Each number is 200 + 30 x the weight over its row's rms, rounded and kept within 0 to 999. Layers, rows and columns count from 0. The size before them is the row's rms in percent of the matrix's.

# down: layer 10 MLP down (transposed), 576x192, rms 0.0577, rows 139-191, columns 128-191
# up: layer 10 MLP up, 576x192, rms 0.1, rows 140-191, columns 128-191
down139,093,240,168,228,210,197,192,230,251,208,256,152,142,210,188,167,247,187,263,214,261,207,208,204,172,166,231,169,230,204,208,236,218,169,236,185,238,162,136,188,204,171,169,176,181,214,182,258,175,234,147,174,213,164,194,167,122,180,222,189,232,236,172,204,199
up140,094,187,101,222,137,191,183,157,219,209,186,210,154,197,224,210,168,205,222,199,141,166,148,123,221,164,211,184,166,167,241,256,214,207,230,228,205,177,190,164,203,234,184,270,242,210,198,180,198,238,216,180,167,224,171,205,218,219,201,228,227,181,163,236,215
down140,088,199,188,167,203,208,252,115,196,228,190,193,222,185,146,161,226,199,221,165,240,222,125,179,150,195,165,217,207,161,202,216,180,250,186,215,178,174,205,201,212,163,145,176,189,130,185,225,186,175,205,175,236,208,148,226,194,226,158,211,164,203,238,157,196
up141,117,159,237,179,211,188,156,213,226,233,233,187,207,233,191,216,187,174,146,197,184,212,231,229,188,225,178,195,211,252,230,121,242,186,208,228,171,174,198,235,232,225,201,180,129,186,215,153,193,178,248,203,176,196,210,211,227,221,223,190,198,175,220,211,209
down141,100,183,209,234,197,220,190,238,203,181,192,220,154,214,208,246,123,205,151,215,187,218,258,254,204,199,213,147,249,185,199,223,184,192,194,158,225,149,190,199,154,196,220,193,197,244,193,178,183,167,210,220,221,162,213,202,223,177,231,184,273,185,218,242,192
up142,108,156,206,212,194,179,249,196,209,206,175,193,220,231,211,199,204,196,191,160,219,241,211,226,203,200,164,233,201,236,213,209,210,159,227,158,211,259,154,214,210,148,192,211,266,176,186,167,211,276,219,230,210,171,203,203,185,236,181,200,215,191,242,155,211
down142,110,240,200,182,199,203,255,191,226,226,166,138,209,193,201,214,208,175,190,173,221,252,198,243,185,182,212,256,209,232,213,166,267,211,226,194,227,191,161,183,211,211,191,209,204,217,221,221,138,216,178,158,230,191,218,222,187,243,202,180,173,199,179,218,214
up143,095,217,241,227,203,191,173,147,220,176,169,198,173,216,218,190,238,197,154,279,219,186,205,110,246,238,211,213,117,220,203,207,185,203,186,225,176,180,206,191,177,174,231,220,212,206,201,222,166,217,171,176,185,184,214,249,209,222,171,210,173,128,247,216,179
down143,094,214,179,178,216,185,214,204,146,195,204,179,194,217,208,208,174,173,208,190,135,226,214,170,212,165,215,183,232,212,185,182,206,247,172,259,184,200,197,218,257,197,148,142,175,173,147,153,197,188,181,191,212,212,198,203,193,171,245,153,194,219,176,198,235
up144,107,216,177,171,174,241,205,182,173,230,176,265,176,155,224,151,209,210,133,270,234,252,195,180,194,212,161,192,196,156,196,212,146,218,195,178,237,144,201,244,196,155,187,150,188,194,145,237,183,162,174,210,172,243,161,228,204,174,210,167,201,188,161,221,164
down144,119,219,207,202,219,209,214,155,134,234,208,186,161,219,176,206,201,194,219,198,178,174,210,195,178,161,194,189,203,177,162,222,220,242,194,167,149,195,231,205,214,200,159,185,150,217,213,217,195,167,191,227,221,208,162,220,148,240,161,194,172,148,191,182,191
up145,100,194,204,190,175,232,215,180,195,247,211,186,201,188,215,160,182,178,191,236,231,178,203,196,167,212,218,263,189,215,243,177,274,198,200,248,200,190,130,202,232,206,204,141,180,202,185,184,249,212,188,245,191,233,141,205,199,204,194,196,182,169,258,172,198
down145,106,213,164,198,231,243,219,219,200,137,159,204,233,236,147,213,157,199,248,240,140,155,233,172,218,157,179,230,187,194,191,190,195,235,200,180,156,180,190,239,175,217,176,254,191,212,224,149,243,159,262,196,249,214,253,186,183,183,200,210,204,163,235,175,182
up146,106,192,175,243,245,220,188,217,207,204,228,270,174,205,176,240,189,237,190,214,215,224,225,229,168,196,247,217,226,188,212,172,211,190,156,169,197,207,188,206,260,232,163,196,200,194,185,157,199,188,258,181,196,196,186,204,213,233,238,203,199,229,155,223,216
down146,106,185,209,183,230,224,196,248,204,213,177,153,143,238,221,221,214,162,179,235,170,230,226,225,162,251,225,196,205,219,158,196,226,154,249,249,178,214,226,223,194,168,130,208,243,160,216,171,245,228,171,181,188,186,219,234,235,186,220,209,224,192,190,209,209
up147,090,138,186,194,188,170,186,190,228,176,221,186,184,248,190,185,196,175,206,206,219,191,184,179,264,215,212,192,228,171,208,167,252,185,196,244,181,113,159,174,197,180,190,217,198,218,164,201,196,229,176,233,187,206,262,173,180,133,252,242,181,175,224,233,192
down147,096,207,218,195,204,182,183,199,171,183,129,204,203,199,168,167,204,233,185,218,216,240,214,201,190,192,217,204,154,199,263,193,183,198,200,162,231,198,217,200,196,186,240,203,192,216,258,222,194,164,195,184,232,241,200,213,181,246,185,259,187,196,210,165,187
up148,102,184,175,223,157,200,126,180,199,170,221,184,202,180,210,199,211,263,182,191,210,221,162,192,234,200,262,203,200,206,212,164,244,209,255,241,198,199,198,225,214,181,209,188,196,154,208,143,220,231,174,211,171,198,183,210,187,259,233,267,212,217,196,174,214
down148,108,220,182,171,171,184,217,225,237,227,239,245,218,228,268,186,271,185,193,247,245,204,151,168,218,206,199,147,213,219,173,189,260,224,252,170,194,199,196,221,193,238,179,184,210,161,150,193,184,225,203,208,206,232,197,256,191,150,202,235,240,174,163,198,210
up149,091,212,141,217,214,235,235,203,160,158,156,259,171,178,243,173,179,249,221,193,197,197,214,174,201,204,197,177,224,190,228,216,244,204,238,171,239,180,214,257,183,247,203,208,193,202,182,163,158,190,187,211,234,239,235,212,207,233,238,123,188,241,138,227,238
down149,096,194,247,219,163,206,262,209,251,210,190,236,188,177,195,218,242,245,200,231,261,210,204,212,268,190,227,158,179,187,196,179,164,249,207,171,224,203,235,182,206,131,167,180,120,176,260,168,277,223,185,181,226,196,207,203,203,228,194,262,198,221,199,202,184
up150,096,259,189,159,209,245,191,174,211,176,205,215,170,260,149,164,231,164,177,224,222,203,152,236,161,194,181,201,186,143,255,223,174,213,226,151,218,136,207,224,176,133,199,219,219,201,202,206,135,191,216,209,148,236,179,234,217,229,191,179,216,215,228,225,237
down150,099,169,198,256,212,198,224,197,177,183,172,184,204,175,171,143,213,187,208,216,185,231,168,146,256,139,157,204,192,153,203,205,208,219,166,231,158,187,208,197,139,164,213,210,190,217,242,188,220,171,198,247,164,217,245,238,223,239,233,184,248,227,196,214,192
up151,108,189,217,174,187,158,186,207,240,199,225,195,201,172,194,170,187,187,209,153,235,195,213,211,230,226,189,160,164,209,226,265,173,218,143,207,205,250,175,248,158,243,222,226,227,232,168,234,147,154,216,210,188,201,147,244,268,274,255,230,171,210,228,214,185
down151,106,197,243,227,252,191,250,135,208,162,216,207,180,191,212,184,203,251,211,166,221,170,228,243,197,147,155,197,211,218,142,245,205,180,165,175,190,174,152,170,211,197,215,182,213,203,211,160,177,232,217,257,241,188,209,201,203,198,210,158,149,262,209,211,223
up152,095,186,212,162,198,179,160,170,183,203,204,184,206,128,155,214,179,111,176,208,149,263,235,256,225,240,256,158,192,254,206,184,191,218,189,209,145,205,209,239,217,249,212,151,149,209,226,243,204,249,231,200,199,157,188,234,206,233,166,195,214,159,175,237,201
down152,091,155,180,205,170,265,219,136,193,193,198,172,174,213,214,218,182,215,218,207,212,185,220,200,169,225,164,140,195,155,219,250,206,218,189,197,241,185,119,226,152,198,202,235,188,206,241,208,182,190,214,172,256,262,218,118,183,209,207,237,191,249,186,186,204
up153,103,150,189,245,215,162,217,166,198,215,204,284,183,227,157,212,156,167,171,200,239,177,262,258,162,231,216,231,223,212,190,242,164,169,192,146,249,238,198,204,224,182,174,158,199,230,217,199,222,240,243,209,150,213,166,177,200,196,215,163,213,189,212,216,201
down153,103,231,207,232,195,203,149,144,222,145,212,162,195,226,196,182,208,194,197,150,178,168,169,235,167,182,166,207,247,198,171,171,201,209,224,164,203,251,206,239,193,213,218,191,234,212,202,180,263,211,181,181,248,197,244,165,159,171,186,203,228,239,180,192,253
up154,099,169,201,141,238,208,241,203,152,194,245,152,162,171,228,163,249,211,231,205,193,155,244,222,192,230,172,229,216,243,274,169,132,221,200,202,149,214,206,147,167,210,206,205,200,226,238,200,257,208,174,214,231,160,267,183,194,250,187,176,232,222,157,216,193
down154,099,206,170,175,215,246,153,198,237,229,148,220,206,215,236,263,231,186,219,241,151,246,180,184,150,236,185,230,183,163,183,242,227,167,199,223,262,267,160,193,223,174,211,167,156,161,145,151,171,204,241,207,170,223,178,193,230,197,179,285,207,166,165,188,186
up155,110,207,198,219,193,177,189,151,156,210,215,224,225,228,167,180,186,170,256,175,194,184,275,174,195,217,209,144,200,201,241,137,169,203,196,173,194,215,201,216,255,212,247,192,201,158,182,170,174,189,209,204,189,256,147,270,214,134,182,188,221,236,214,168,213
down155,103,205,142,243,197,196,177,227,246,214,167,179,205,216,222,183,258,200,194,199,228,167,231,203,202,197,221,169,167,150,167,211,205,153,209,212,210,217,189,173,233,236,246,189,154,189,180,189,132,254,176,211,219,260,160,225,169,220,155,229,244,203,191,225,259
up156,103,220,246,158,162,189,241,143,204,201,213,194,186,184,169,124,220,170,161,183,187,160,200,198,196,196,221,224,126,176,201,142,227,258,191,205,163,203,178,163,210,216,282,207,207,216,192,186,141,229,184,211,185,208,242,203,204,262,215,225,208,235,189,185,179
down156,099,229,241,212,181,181,229,244,184,136,228,218,212,236,214,192,209,207,188,229,167,173,139,215,135,122,174,202,177,195,164,169,208,190,187,249,194,217,249,235,207,239,175,224,209,216,226,208,229,249,206,176,205,165,194,205,272,207,232,149,213,199,165,269,200
up157,100,186,205,172,183,220,214,272,217,166,128,157,217,203,206,217,200,181,201,196,246,189,238,202,206,202,202,226,175,198,183,247,219,188,220,167,206,171,221,172,172,272,142,221,228,290,195,219,256,239,187,183,129,172,164,177,211,251,178,213,177,191,206,148,254
down157,103,263,168,213,159,195,182,245,196,208,223,210,162,151,230,230,191,194,214,174,181,244,152,136,196,213,216,134,157,214,189,218,227,149,168,185,213,162,154,199,204,211,173,216,154,200,194,225,222,146,222,221,230,143,154,203,170,195,280,230,167,182,203,245,195
up158,096,206,178,202,245,187,176,218,115,206,150,211,189,217,243,205,217,207,173,202,235,177,193,219,181,191,133,211,183,201,292,233,239,156,202,183,178,200,177,246,192,211,206,196,232,217,207,183,208,215,236,182,208,163,217,232,158,278,197,226,200,174,201,210,176
down158,100,203,173,220,176,163,200,232,242,234,168,191,232,156,199,161,200,253,231,201,172,214,217,170,214,213,201,219,221,228,172,138,207,262,237,165,195,174,185,242,182,225,155,142,177,150,221,206,216,213,211,180,228,205,215,197,256,208,199,188,245,187,206,191,179
up159,110,233,212,210,167,167,192,257,213,201,201,189,176,183,191,121,217,189,242,145,164,210,213,209,185,167,187,183,183,188,213,236,222,217,188,215,199,199,210,154,165,197,158,231,237,221,180,178,193,190,166,203,153,216,213,196,146,212,225,194,177,177,237,238,219
down159,098,204,236,190,154,221,214,188,225,199,163,199,187,207,172,161,196,189,177,177,167,180,271,219,194,197,224,230,197,212,185,209,159,253,177,148,244,190,199,281,213,210,140,212,146,159,211,214,198,159,157,192,188,200,213,241,200,196,194,216,173,210,181,212,196
up160,098,215,178,201,224,169,191,231,250,174,236,218,211,223,187,291,169,217,192,217,227,195,164,200,178,136,198,147,223,206,165,191,249,269,188,184,180,152,183,211,216,241,178,262,192,206,217,192,227,203,233,222,191,192,252,223,190,234,209,249,222,196,209,171,198
down160,097,151,189,199,213,216,202,164,166,199,230,180,168,245,170,232,235,205,193,211,203,194,266,193,216,221,268,201,177,194,247,178,181,217,200,205,210,199,193,197,165,211,197,234,187,166,226,186,207,187,228,163,180,215,161,198,166,156,232,128,220,184,279,210,228
up161,101,226,201,219,154,192,175,167,162,180,181,212,194,210,148,228,237,188,156,186,235,229,219,166,216,208,162,134,175,212,163,234,204,234,178,158,214,176,158,214,191,182,225,197,155,206,249,177,169,209,172,200,195,198,182,193,210,282,188,219,186,174,180,199,229
down161,108,202,151,224,212,205,199,211,243,217,250,181,263,179,243,206,212,182,198,146,120,144,198,197,208,164,202,178,215,238,224,223,196,159,202,213,234,212,205,176,243,179,141,230,235,214,248,205,249,188,212,203,170,182,240,204,192,172,161,183,200,247,196,212,209
up162,104,254,157,191,247,224,212,167,215,213,214,202,240,252,180,255,150,195,193,188,204,223,213,222,191,222,231,167,213,217,200,218,184,163,160,170,158,175,227,192,221,189,193,146,201,164,159,175,206,197,208,149,186,232,127,239,195,233,179,219,264,168,175,194,173
down162,114,174,198,208,192,223,175,194,204,253,241,220,222,222,178,207,247,227,159,149,199,265,169,123,206,176,230,233,176,242,180,214,230,150,193,147,224,218,212,197,204,178,205,197,197,143,257,183,180,222,209,219,246,233,221,235,229,237,230,232,176,205,197,158,203
up163,101,227,181,179,181,185,220,180,233,217,211,156,179,137,178,219,196,143,167,198,197,205,184,126,234,193,175,177,176,203,154,200,241,234,204,205,259,136,206,245,235,170,185,286,176,179,200,186,184,225,225,231,158,177,139,194,205,202,164,206,236,181,209,253,215
down163,096,190,195,193,161,210,199,184,181,170,196,211,200,213,187,189,181,193,209,222,168,191,198,214,146,200,187,198,202,213,189,226,169,192,183,232,176,234,227,221,157,180,224,170,165,207,206,200,197,180,186,188,290,192,183,199,291,207,154,230,234,176,208,161,173
up164,103,172,238,237,230,154,186,177,166,190,164,181,207,245,179,245,183,181,204,207,239,227,233,228,178,222,227,176,155,206,222,181,151,263,226,166,233,160,246,217,198,223,209,162,208,240,201,232,220,209,204,193,205,218,247,199,163,165,231,177,158,209,180,212,128
down164,112,202,175,205,204,181,205,209,140,207,179,206,201,247,193,185,204,195,283,199,194,210,152,160,191,195,218,196,192,190,186,180,150,182,216,196,211,176,192,162,204,163,216,222,191,190,173,250,142,225,209,241,180,216,189,222,188,211,214,142,179,191,235,197,187
up165,099,175,211,216,210,155,199,254,175,241,210,209,228,191,231,182,176,167,214,191,178,164,177,227,203,216,172,212,151,168,250,254,223,212,205,225,202,226,208,185,237,185,228,187,166,201,166,232,141,152,238,256,211,263,194,239,176,171,192,158,212,183,247,230,219
down165,099,200,146,226,229,194,206,176,225,184,187,191,221,216,167,201,222,152,190,222,186,183,259,260,218,204,214,196,218,223,163,209,206,174,215,214,209,182,133,222,161,275,233,217,182,243,206,172,197,257,158,221,175,192,195,236,228,162,216,217,174,194,247,187,191
up166,098,207,214,200,208,198,214,219,175,190,227,174,198,191,247,175,192,174,198,192,180,220,149,198,205,240,184,168,152,162,244,219,233,225,208,227,208,236,199,187,173,239,168,201,228,203,179,213,193,166,221,174,215,235,205,198,242,209,247,178,192,168,251,188,228
down166,086,232,191,248,159,179,84,217,215,208,217,190,176,266,187,171,220,186,187,245,138,203,170,172,192,211,202,207,205,187,247,144,197,197,199,236,184,174,182,162,191,192,242,181,196,158,212,155,146,191,209,214,189,196,228,210,174,173,162,181,185,253,178,206,259
up167,103,173,186,138,169,218,228,186,156,225,172,117,217,186,251,272,232,182,166,241,196,152,237,214,183,195,147,150,259,183,196,209,264,199,220,174,205,169,184,176,229,216,223,206,248,216,188,198,230,172,199,207,174,260,189,178,232,213,196,203,189,168,189,190,183
down167,109,265,170,207,178,211,138,209,206,215,224,180,239,209,239,222,202,163,252,211,180,227,157,198,199,183,174,167,177,223,243,185,192,192,223,250,168,123,189,193,202,213,227,216,178,223,86,189,171,208,235,206,184,160,216,192,228,187,250,180,216,208,207,171,246
up168,099,181,144,243,202,210,205,183,204,162,197,165,208,214,241,178,197,176,147,161,149,179,166,234,257,199,167,193,200,234,239,180,192,195,221,179,211,224,171,251,235,240,200,262,179,220,145,146,192,243,205,160,180,238,204,171,191,182,208,182,213,192,183,185,256
down168,097,187,193,161,199,210,224,216,195,213,229,196,217,161,213,170,236,238,153,185,221,248,211,188,212,223,205,231,197,164,181,193,176,232,172,162,266,208,173,222,183,202,207,165,234,183,217,178,252,102,148,249,236,215,195,192,200,144,217,211,168,208,201,193,205
up169,099,208,191,233,201,209,227,210,209,227,194,153,244,226,241,181,146,202,197,215,209,206,171,189,189,186,169,233,281,202,203,192,238,226,185,178,148,250,201,199,206,142,223,206,230,185,187,221,148,195,203,213,119,242,192,186,255,106,227,196,205,189,164,164,162
down169,099,224,232,215,166,159,177,174,249,192,208,197,176,155,201,168,182,188,203,205,205,218,171,221,249,221,230,204,198,198,200,213,217,164,239,149,235,192,209,232,210,214,244,235,200,204,186,156,205,213,159,197,241,194,138,232,189,246,167,172,264,258,176,164,185
up170,101,184,205,170,169,228,195,223,171,212,182,181,219,152,163,257,203,177,201,225,220,180,164,133,155,257,159,214,210,190,156,243,177,215,205,221,215,189,228,200,137,232,200,155,185,215,179,234,244,186,163,247,188,156,242,196,157,212,169,247,178,179,257,217,215
down170,102,160,241,207,225,196,245,242,182,178,179,188,246,188,129,192,249,233,161,178,213,221,232,214,226,167,218,206,181,162,227,215,233,138,266,174,174,161,180,280,209,171,235,168,209,218,228,196,218,214,262,220,193,227,172,190,238,197,214,156,254,186,218,212,191
up171,097,143,186,201,222,188,212,176,231,232,259,236,214,205,196,213,213,268,195,173,205,183,193,206,225,229,233,189,216,209,265,202,180,186,202,225,249,164,196,206,216,221,224,213,202,161,171,172,164,259,232,216,220,225,156,212,216,153,193,217,192,184,234,199,165
down171,091,221,266,128,206,196,235,236,166,238,212,170,199,183,167,204,154,246,153,232,168,154,241,161,205,143,206,174,219,174,231,199,242,224,191,182,190,187,219,178,259,229,173,177,182,190,165,200,210,226,185,177,195,160,125,247,196,212,248,178,187,192,164,160,140
up172,110,218,173,209,188,209,185,207,146,185,201,214,145,207,172,198,243,156,241,156,140,233,232,254,205,201,192,225,185,175,242,236,168,163,184,194,216,278,215,194,182,187,222,192,182,235,173,235,203,264,156,234,135,215,204,219,204,214,238,192,208,197,216,197,222
down172,119,214,170,220,177,201,222,153,197,175,212,232,171,209,218,214,257,193,238,222,172,177,178,244,156,203,226,223,223,205,238,199,218,220,202,209,217,292,201,199,224,221,163,221,195,196,194,183,125,187,199,228,206,194,156,210,147,130,162,182,195,207,154,225,171
up173,090,229,153,209,148,279,224,196,189,191,247,216,189,176,171,224,177,193,138,225,178,215,218,143,225,203,209,245,198,162,172,216,175,225,158,227,184,178,195,263,173,208,249,212,181,201,249,213,183,204,160,222,168,199,181,225,239,202,152,218,202,195,193,152,223
down173,094,220,177,169,195,226,182,246,229,207,188,174,185,167,202,200,225,221,213,180,220,216,192,179,201,219,227,188,257,259,155,144,201,179,130,167,159,215,171,184,213,159,170,200,159,195,168,199,176,181,189,220,194,187,250,225,204,170,221,218,188,175,223,157,202
up174,106,189,167,235,153,193,222,171,234,222,168,169,216,217,180,233,230,227,230,178,194,211,217,149,243,206,197,178,204,175,242,163,167,178,190,188,181,168,123,192,214,154,250,193,189,223,221,177,197,138,268,195,117,192,245,245,157,237,221,167,174,204,197,139,200
down174,107,210,224,227,215,179,175,174,215,232,126,180,211,181,219,240,149,175,176,182,160,236,253,212,189,161,179,203,232,200,219,197,210,152,201,184,214,217,186,184,258,178,182,215,196,222,226,153,218,189,197,170,247,191,205,179,188,184,218,159,209,176,234,186,202
up175,108,200,212,195,178,148,141,199,218,181,191,199,213,207,177,191,217,158,208,226,230,236,232,188,228,214,154,171,260,154,206,208,194,191,253,239,193,128,172,218,129,218,195,212,212,220,239,235,139,223,152,186,217,215,206,213,195,202,231,191,184,233,230,208,187
down175,106,226,207,189,187,211,149,182,149,162,194,247,148,200,229,136,218,183,204,172,195,225,193,251,217,207,177,188,203,206,207,215,213,208,236,199,166,178,219,205,189,217,206,161,191,233,162,196,159,253,286,216,216,196,233,235,216,246,169,229,211,206,171,178,173
up176,091,233,152,127,176,148,180,194,179,218,198,179,200,225,202,214,236,161,194,188,198,213,194,221,147,210,251,194,235,202,191,151,189,215,276,184,168,127,204,142,173,172,182,220,195,283,200,139,219,226,159,207,214,194,218,178,240,219,200,167,196,168,194,222,194
down176,094,198,267,216,179,194,206,165,306,197,205,210,221,224,206,209,211,209,164,186,186,248,198,206,177,207,172,193,172,135,186,244,222,100,180,204,191,178,189,186,211,214,173,166,188,219,275,176,270,166,206,207,223,237,222,228,202,204,179,167,201,188,201,179,215
up177,101,214,236,225,200,163,158,207,155,160,234,242,195,134,196,203,158,262,276,190,193,204,180,214,143,167,228,222,218,185,203,167,227,231,234,216,185,140,237,249,172,199,226,245,155,261,228,202,250,164,177,189,216,183,165,168,225,265,215,186,161,187,213,162,184
down177,095,184,197,168,229,232,186,259,196,177,156,196,243,173,193,177,154,226,147,178,211,158,195,225,217,207,181,177,175,203,255,186,183,275,243,156,218,210,171,198,179,184,197,149,242,173,163,218,230,185,211,273,164,230,212,229,225,198,180,229,221,210,221,250,195
up178,102,201,135,219,229,204,181,161,207,197,219,242,208,129,188,235,213,164,165,253,227,200,250,218,198,243,177,203,263,185,150,132,198,189,208,200,234,167,205,181,196,199,163,234,194,214,230,173,262,174,190,186,178,217,175,215,227,249,204,159,173,184,193,195,166
down178,101,174,229,225,150,234,161,179,207,198,197,216,239,155,222,179,184,190,208,202,195,157,171,194,255,145,211,203,155,207,213,154,208,180,184,166,194,156,210,178,235,202,222,197,168,183,220,232,195,220,263,166,153,172,149,209,128,191,223,224,154,245,226,192,196
up179,105,225,132,178,212,187,201,232,194,243,202,204,198,170,203,198,189,207,190,241,153,155,213,223,267,227,225,161,189,208,194,225,224,220,177,228,149,206,200,197,223,161,200,183,218,208,157,179,248,170,197,173,209,163,236,198,188,242,140,179,195,185,184,174,188
down179,108,201,188,218,198,186,215,217,220,188,202,222,201,147,220,212,206,188,210,158,247,220,168,183,188,178,191,189,220,183,222,158,218,201,219,280,155,147,232,154,246,213,174,225,132,194,252,204,178,161,170,210,218,232,212,222,208,153,190,207,198,209,175,192,199
up180,095,212,195,203,199,188,244,212,173,202,183,242,199,209,203,260,190,182,220,186,204,216,222,208,251,160,208,163,218,232,220,214,206,241,181,167,179,206,186,173,201,232,261,203,204,194,189,244,183,246,230,240,206,245,257,209,222,191,183,197,218,157,229,209,207
down180,089,217,222,221,195,216,172,200,209,185,241,157,163,156,193,124,216,180,171,166,216,238,173,222,202,190,224,182,141,177,201,179,195,175,166,238,210,206,225,174,179,193,159,182,221,191,171,235,211,151,139,185,233,196,173,133,212,211,212,177,183,154,209,240,215
up181,103,203,137,192,265,195,211,159,210,201,227,229,183,181,168,242,211,180,151,202,202,172,211,159,202,222,189,181,183,121,206,158,210,172,230,209,193,163,233,223,227,185,197,215,238,145,176,191,212,160,198,186,208,208,176,237,174,190,189,250,209,170,211,267,181
down181,102,239,137,220,202,268,208,171,158,139,195,201,256,219,207,163,193,165,225,245,133,245,212,157,221,202,211,196,190,157,184,156,189,180,164,217,223,202,189,208,164,210,189,211,187,224,223,216,143,187,188,173,186,169,222,177,228,200,189,217,202,187,187,226,183
up182,105,165,215,176,158,221,194,171,195,250,172,160,176,198,208,220,249,217,156,261,177,184,156,231,264,234,193,234,191,159,214,215,183,202,134,172,216,248,235,220,196,236,228,193,202,228,197,179,166,214,175,241,177,241,248,195,182,202,204,237,190,158,176,197,175
down182,110,215,189,232,229,206,183,201,179,209,218,186,129,232,254,197,182,243,206,238,228,208,189,206,157,149,166,183,242,197,194,232,239,220,226,220,174,146,173,242,202,193,212,163,217,158,209,199,159,197,283,188,192,212,190,166,192,149,261,182,265,212,204,155,174
up183,109,182,186,197,215,170,186,210,161,222,201,156,172,161,229,199,197,194,215,214,166,194,197,189,215,171,197,191,172,140,208,140,225,235,205,134,255,203,199,180,206,237,222,203,204,197,137,188,239,175,161,206,179,203,234,216,256,257,130,175,155,224,229,255,189
down183,118,209,172,166,258,200,207,198,223,199,169,246,229,189,174,225,173,224,174,182,216,165,183,181,182,190,166,208,205,170,227,235,181,207,173,164,147,249,180,234,196,220,191,161,218,191,186,232,151,179,210,188,209,237,197,142,210,196,169,205,233,155,249,196,196
up184,101,214,234,218,188,205,172,204,212,218,232,198,211,252,206,197,177,216,157,161,222,187,221,191,200,200,212,188,173,175,201,186,217,135,170,169,259,169,181,223,203,190,172,210,228,211,220,227,224,210,203,184,234,156,160,178,174,172,156,172,205,247,220,242,167
down184,103,202,220,238,208,154,193,211,191,165,207,163,178,239,159,243,207,213,207,151,164,180,241,198,211,188,213,174,227,232,208,222,115,180,185,223,205,214,186,186,237,189,173,246,268,163,205,216,146,172,167,199,223,221,215,269,189,200,189,194,211,163,209,149,223
up185,100,271,233,213,105,213,189,163,206,159,224,172,227,204,202,260,208,176,220,234,191,197,153,219,182,261,165,250,218,168,225,214,264,160,229,157,184,188,180,196,188,156,180,243,236,177,207,200,223,183,236,155,201,162,178,170,196,240,160,191,236,213,185,168,236
down185,106,208,194,246,238,222,224,244,263,185,232,217,218,222,166,239,139,193,243,201,249,229,222,145,194,255,169,174,213,153,159,199,207,218,266,258,207,197,198,186,196,180,202,191,120,207,195,189,182,218,138,211,199,187,216,184,248,179,208,160,198,170,200,178,199
up186,091,194,209,155,140,242,201,179,211,165,271,176,120,181,215,246,186,165,202,209,224,243,203,236,222,157,207,167,241,228,184,159,195,221,175,222,246,192,246,226,149,234,268,169,172,194,181,212,197,204,156,202,240,202,215,225,211,210,177,201,222,196,176,209,201
down186,090,171,201,203,215,188,188,171,185,227,209,134,207,167,183,180,180,140,236,159,187,180,249,174,182,224,250,172,193,193,184,199,191,216,228,163,195,245,235,221,245,207,184,242,190,150,198,264,205,217,160,166,179,170,179,227,208,211,213,188,191,243,212,232,200
up187,102,222,177,211,186,205,204,183,214,202,213,203,172,170,141,192,225,190,180,241,185,237,168,202,189,251,120,216,250,210,171,179,224,200,216,220,222,185,219,194,239,264,190,175,205,181,188,175,219,163,206,202,178,214,251,195,198,192,278,202,195,228,176,253,229
down187,101,261,232,187,185,176,236,235,207,184,203,181,183,146,245,216,234,196,202,207,212,189,186,157,209,124,212,221,188,220,221,183,186,216,178,187,193,233,192,201,159,177,221,244,256,204,195,230,258,183,169,219,192,202,174,179,208,193,173,211,143,232,175,203,230
up188,114,181,199,174,211,224,176,183,190,172,153,232,216,182,244,230,212,149,210,206,273,210,180,255,171,220,200,224,188,211,229,231,227,226,221,204,203,217,189,165,225,216,162,208,185,225,202,186,127,230,180,176,136,149,201,189,221,228,260,179,197,214,183,155,133
down188,112,253,210,165,221,178,195,198,220,202,195,255,152,203,215,189,190,155,171,226,189,174,194,210,223,193,153,172,153,191,192,256,175,177,149,146,236,201,280,212,201,117,182,132,180,202,208,185,189,229,135,141,223,218,171,189,190,165,208,168,175,196,241,197,191
up189,100,229,213,176,132,160,194,174,228,191,165,175,202,220,199,256,218,204,190,211,180,177,199,225,197,172,166,223,192,219,261,202,221,230,196,204,211,151,264,186,267,195,221,224,208,147,144,195,149,173,193,199,250,220,227,191,198,255,166,169,288,209,188,182,225
down189,091,193,132,183,213,224,215,231,208,213,194,247,305,220,155,178,192,221,156,240,229,216,212,205,190,229,207,199,147,152,191,159,210,191,203,196,211,193,221,237,211,207,209,183,164,207,157,180,239,247,164,213,166,152,191,148,243,238,233,189,237,209,200,206,251
up190,095,192,176,265,179,225,262,210,184,207,218,191,201,232,209,185,184,175,233,188,201,203,211,176,216,215,227,190,193,199,170,243,157,265,192,195,177,241,224,184,172,235,223,173,198,154,151,181,224,180,147,181,202,179,228,201,225,228,228,156,208,165,184,245,218
down190,095,184,187,169,209,221,161,204,169,195,231,177,233,190,192,214,191,186,203,221,212,136,234,226,174,184,228,164,160,203,172,204,214,224,176,195,188,177,178,231,192,189,230,216,165,228,196,254,192,252,185,207,243,240,169,249,208,199,143,197,219,216,190,166,159
up191,108,151,190,234,235,166,235,249,181,192,187,225,173,245,184,148,174,182,251,136,172,175,197,212,212,168,184,290,259,180,171,231,200,222,205,188,177,209,114,199,247,194,246,218,173,173,241,229,189,166,212,205,183,148,176,207,181,195,197,145,184,238,197,173,157
down191,107,211,212,211,153,159,189,201,209,190,209,180,216,181,191,183,167,174,226,185,178,151,247,202,238,174,232,192,255,206,227,184,195,199,222,190,217,198,166,169,238,185,243,172,135,219,216,246,128,169,173,186,195,226,163,219,155,178,171,172,200,177,177,193,222